{
  "num_key_value_heads": 7,
  "norm_eps": 1e-05,
  "qk_norm": false,
  "init": "uniform",
  "init_std_qkv": 0.0191,
  "init_std_down": 0.0,
  "optimizer": "muon",
  "lr_head": 0.00539,
  "warmup_steps": 200,
  "final_lr_fraction": 0.0,
  "batch_tokens": [65536, 131072, 262144],
  "max_seq_len": 1024,
  "train_tokens": 1056000000
}
Each number is 500 + 50 x the weight over its row's rms, rounded and kept within 0 to 999. Layers, rows and columns count from 0. Numbers have three digits each. The size before them is the row's rms in percent of the matrix's.

# layer 9 MLP down (transposed), 3584x896, rms 0.055, rows 3450-3474, columns 56-111
089:477422565496467523501470504549499470528485523357494492669504477550449539563532531552505501503502387539490514561438533528523554536385489464527479481440548515518463516548
088:476483506525512487570564483508442560501541473492414491522568468555527511583529532533556510550565516448516443467530562566498384587525510516523428421363582554372506491507
100:649463514503563458506590571538521426520571508538505607410537534381559427493498505546429492517506560605491573585388479454418494604419464425510522537534496480471498540551
099:525487559500542487554523538536566574461485490454515615541523478432494538383454490484511517387557494499529448537587476502524564551568506538457547505758520490448440428502
087:451482470451478526565515487500539467461437499491576490388532557455573458554450505584533394537507395525497438546485574558544521532507524447467452551479445506456517399486
092:532587513525391464573555488520483471474510511460435544461477481469484506524494442508464468520602485512458447542563432546491486544439493633493492505453478566395512489429
098:532493478576560439448574460523503447512496538370481447474481493462417526506513495494473500426455490501491508524455466459504473519490570541388404493490535543504541491513
099:499453514395548517548473462616516431493541393502441492478469476487441453478451387552481505491462519397587419469565498461565506571478481484515409433463548527557488515463
099:536468566535527463542485532560568514455600520501515484472473424530569483403485472596462484503540574543567447548419461462529487404509440512517483483286483477564494489527
101:472436539473569513534521547456484581563472498489537446480548502602478493542608468478537480519521325594536517529456537549556493490534504501477595501432612506465523556422
100:405456499487474542481587502550412499505548530501565594472497467494532486500519557577477508528499437552486447440480449537481537547518563521498520528598492440500410463569
099:459543612481532545544519434562501525470434515566513452422518573572529520548479522484566499550505511558602461480583484438540507447518516573444516477676428545486440508431
098:542466529519508501543474454515572461503497592527574382513526591532483477527579543529480520431515402467481497632453459433474515603547495576528554474462486545480497472346
095:564486509581480530574504413491467497458487569465561498527491478521397451559539618570532501546510515495510484445399500456517548543526417504448548551523536449453508599534
096:510480515517504490548444481557487532529429499508504552554493448553557518608473483575464443520551486479461545524466623410527491516526596561431503404568587640578518433477
092:532520543498553482601564471540561582547573463482511550537482458536489481581487544445518513554589578622454458501537539459429563476535508571445532557462543501483472504582
095:459414464519430569500522462473533510533536525523437489499497533503407555622551519518446540547506490463481503494499569476523540439550545468540482479490496509468498501503
117:460444494519497526431518430586446420458502553546526465407618621477445469463545451648558504535442534526455466481448538506514526495497572464568517512511500565597544569464
101:435460487471519441467397467529518433460520573573496566552443554520520555483513532473471522486459455496484436578456422632506484450548566507560507480556472564502537512462
106:543477455586434486537521499414489532488503503463424487463616424564563484497555498546471552451477485499513530546552503530524502462535476443544572535408457473517504394489
087:518466469466489489541516563538501475474513524521545459503514515470457578549413527510547523477466546515572496413507524440473446535477514556500517534474502516482532564494
108:468457384519502495525518430489483447580475506506453438489445512514504515587479513433517497508501469446413555482449373456601530478483469445445507491667441506505524448427
105:491528463520457467507475483521502459466455554547480527488529498485408513523490480510530440531496372552495548495461476470518597455553544539532516559467475474537406473481
092:563593600429513445527488474485539494563501505508493508504545513525490481465530496501534461501449529488506483512481504489460512518483500450473502479460546548525511367541
093:532491405474506581525475480620546557523454530515575531516458512471524539458476520537568443446478466534563530467536638496560419517563570521523467512546404523460467534437
# layer 9 MLP up, 3584x896, rms 0.0688, rows 3451-3474, columns 56-111
095:476514528451474503551463572443521494454414513422473554484510593497529455519525457579423554446553487582494528546594468474514523570521615498507440573350517532503577433557
096:371410578499483526559433426383445501533429435425478479518457530529458503386557461455428456422472439439573480475567469465480517566552478433457473513436383501489438454465
100:544438507469489464516517544529484567603519560482508549496497488451436635513503535449510517515384486475498610538481555522478457544527510387505528458487396503464479497575
101:552564616402554469522442617448403364537532495400513566518474397520443498562530538509451562523436503558501507541462471562465480482513527438461546479399563434535443550466
095:490598499585523496500517572488544487544500567443530460519529450497502430499507317498476487498546466569579508476497433599588659456525480405403505559546482563491466525563
109:597444468549457503425495354512540495524497405431523531525568506562549557495518533563475521453562541429471543491485557429457481559445569537538563470481335491534465353621
102:618439509566437435482571523542501437610525563533529516537565454459466540410491526526526554447474427439523523515528530509546459509470470425528481490425467522448473505517
100:452490477584399505484515471463520472621522554609450502503519497533541514522475548440586482594479520399405433557592459463527574487507485530556437451540462499572564486479
104:543501540569513505525406498481449574480558464448523461501458495489519463482497483502540482500506504539500484496528472470525441504572503527455462493478503476453614458552
100:527504534476532493386533526538501448505512480430479538534502510475505530547539532506506601476535461538554648595482466453504519521511463491550490429489493463565441430547
098:514498594458470521595504492490501484476523477464479450446446533543596464561477451537499498409503519520534443508599451519541438531388507526436478481492459499488477446466
096:649501450488475510501480547491549528519627505474535520437527509488496474463666386495484503529468504507468537562463458449429465589455362533403433456531469535567545555443
103:427517522490452467524540531469449489481538552514599582414473442540520537513507486599488604526652476478494481509548502527501503513446448493534438424460456435485535468458
101:394362510459457423552415428443491468479394467500512482511565499544529577546430524489477588539549469477499415448471460494436470419565504448517533456523498471499457415421
096:487443570446529431487445523529499380453553489550458499439518436504515546515563409446456570472522485572579524558360555488439497598424571516524567606474408476505573422508
097:553419529538420480542480624463517460553560617529558455447539473515498580460478502450492459688575491487482467501464376479476475500522565470456445557504480520565492467529
114:490509502581538420538548513486464528550520531537464389486516507433525395561528554524504454418487405575457418447395436466487498527483542428532487500515466520447538546475
108:477547524520569463448467483469508437527473512517531475396472492494583626491447558516502465520591493513449431531454542542501419488554437493525584489530422502537475388425
104:522533486533523510440529533467504473580587450520496503567499461599462456514515436477290530481508451508498466567577532421542471402528512536617513503463531501447579544512
091:431481503535558611449501496538546413385449490471520480488496585514564510570498472574460546496504459411533546503467508514493548373428546559494517456537595506430453533449
097:522486465392472504537472553436498507565520426589589466471521540542501467500558543543406430563458564404530593529482522516382479444515614477454520417617432447461431494412
102:556568528572498560485489558595430509492385499566464556543426404436469454505491498586655516506521421453488474426466523566451550555536517575485497436507506465585496575570
094:435537520428481474466438667462514494487445495500401454499508445547511480500580505464536489437515496497601471400481437490392466497554553571497471495550499518531481544608
100:441460452509434527466535518463527554487543493535497522413442472555494465569550552459409366561562452495471449455567485425514483507520480595530509445429520546480464477465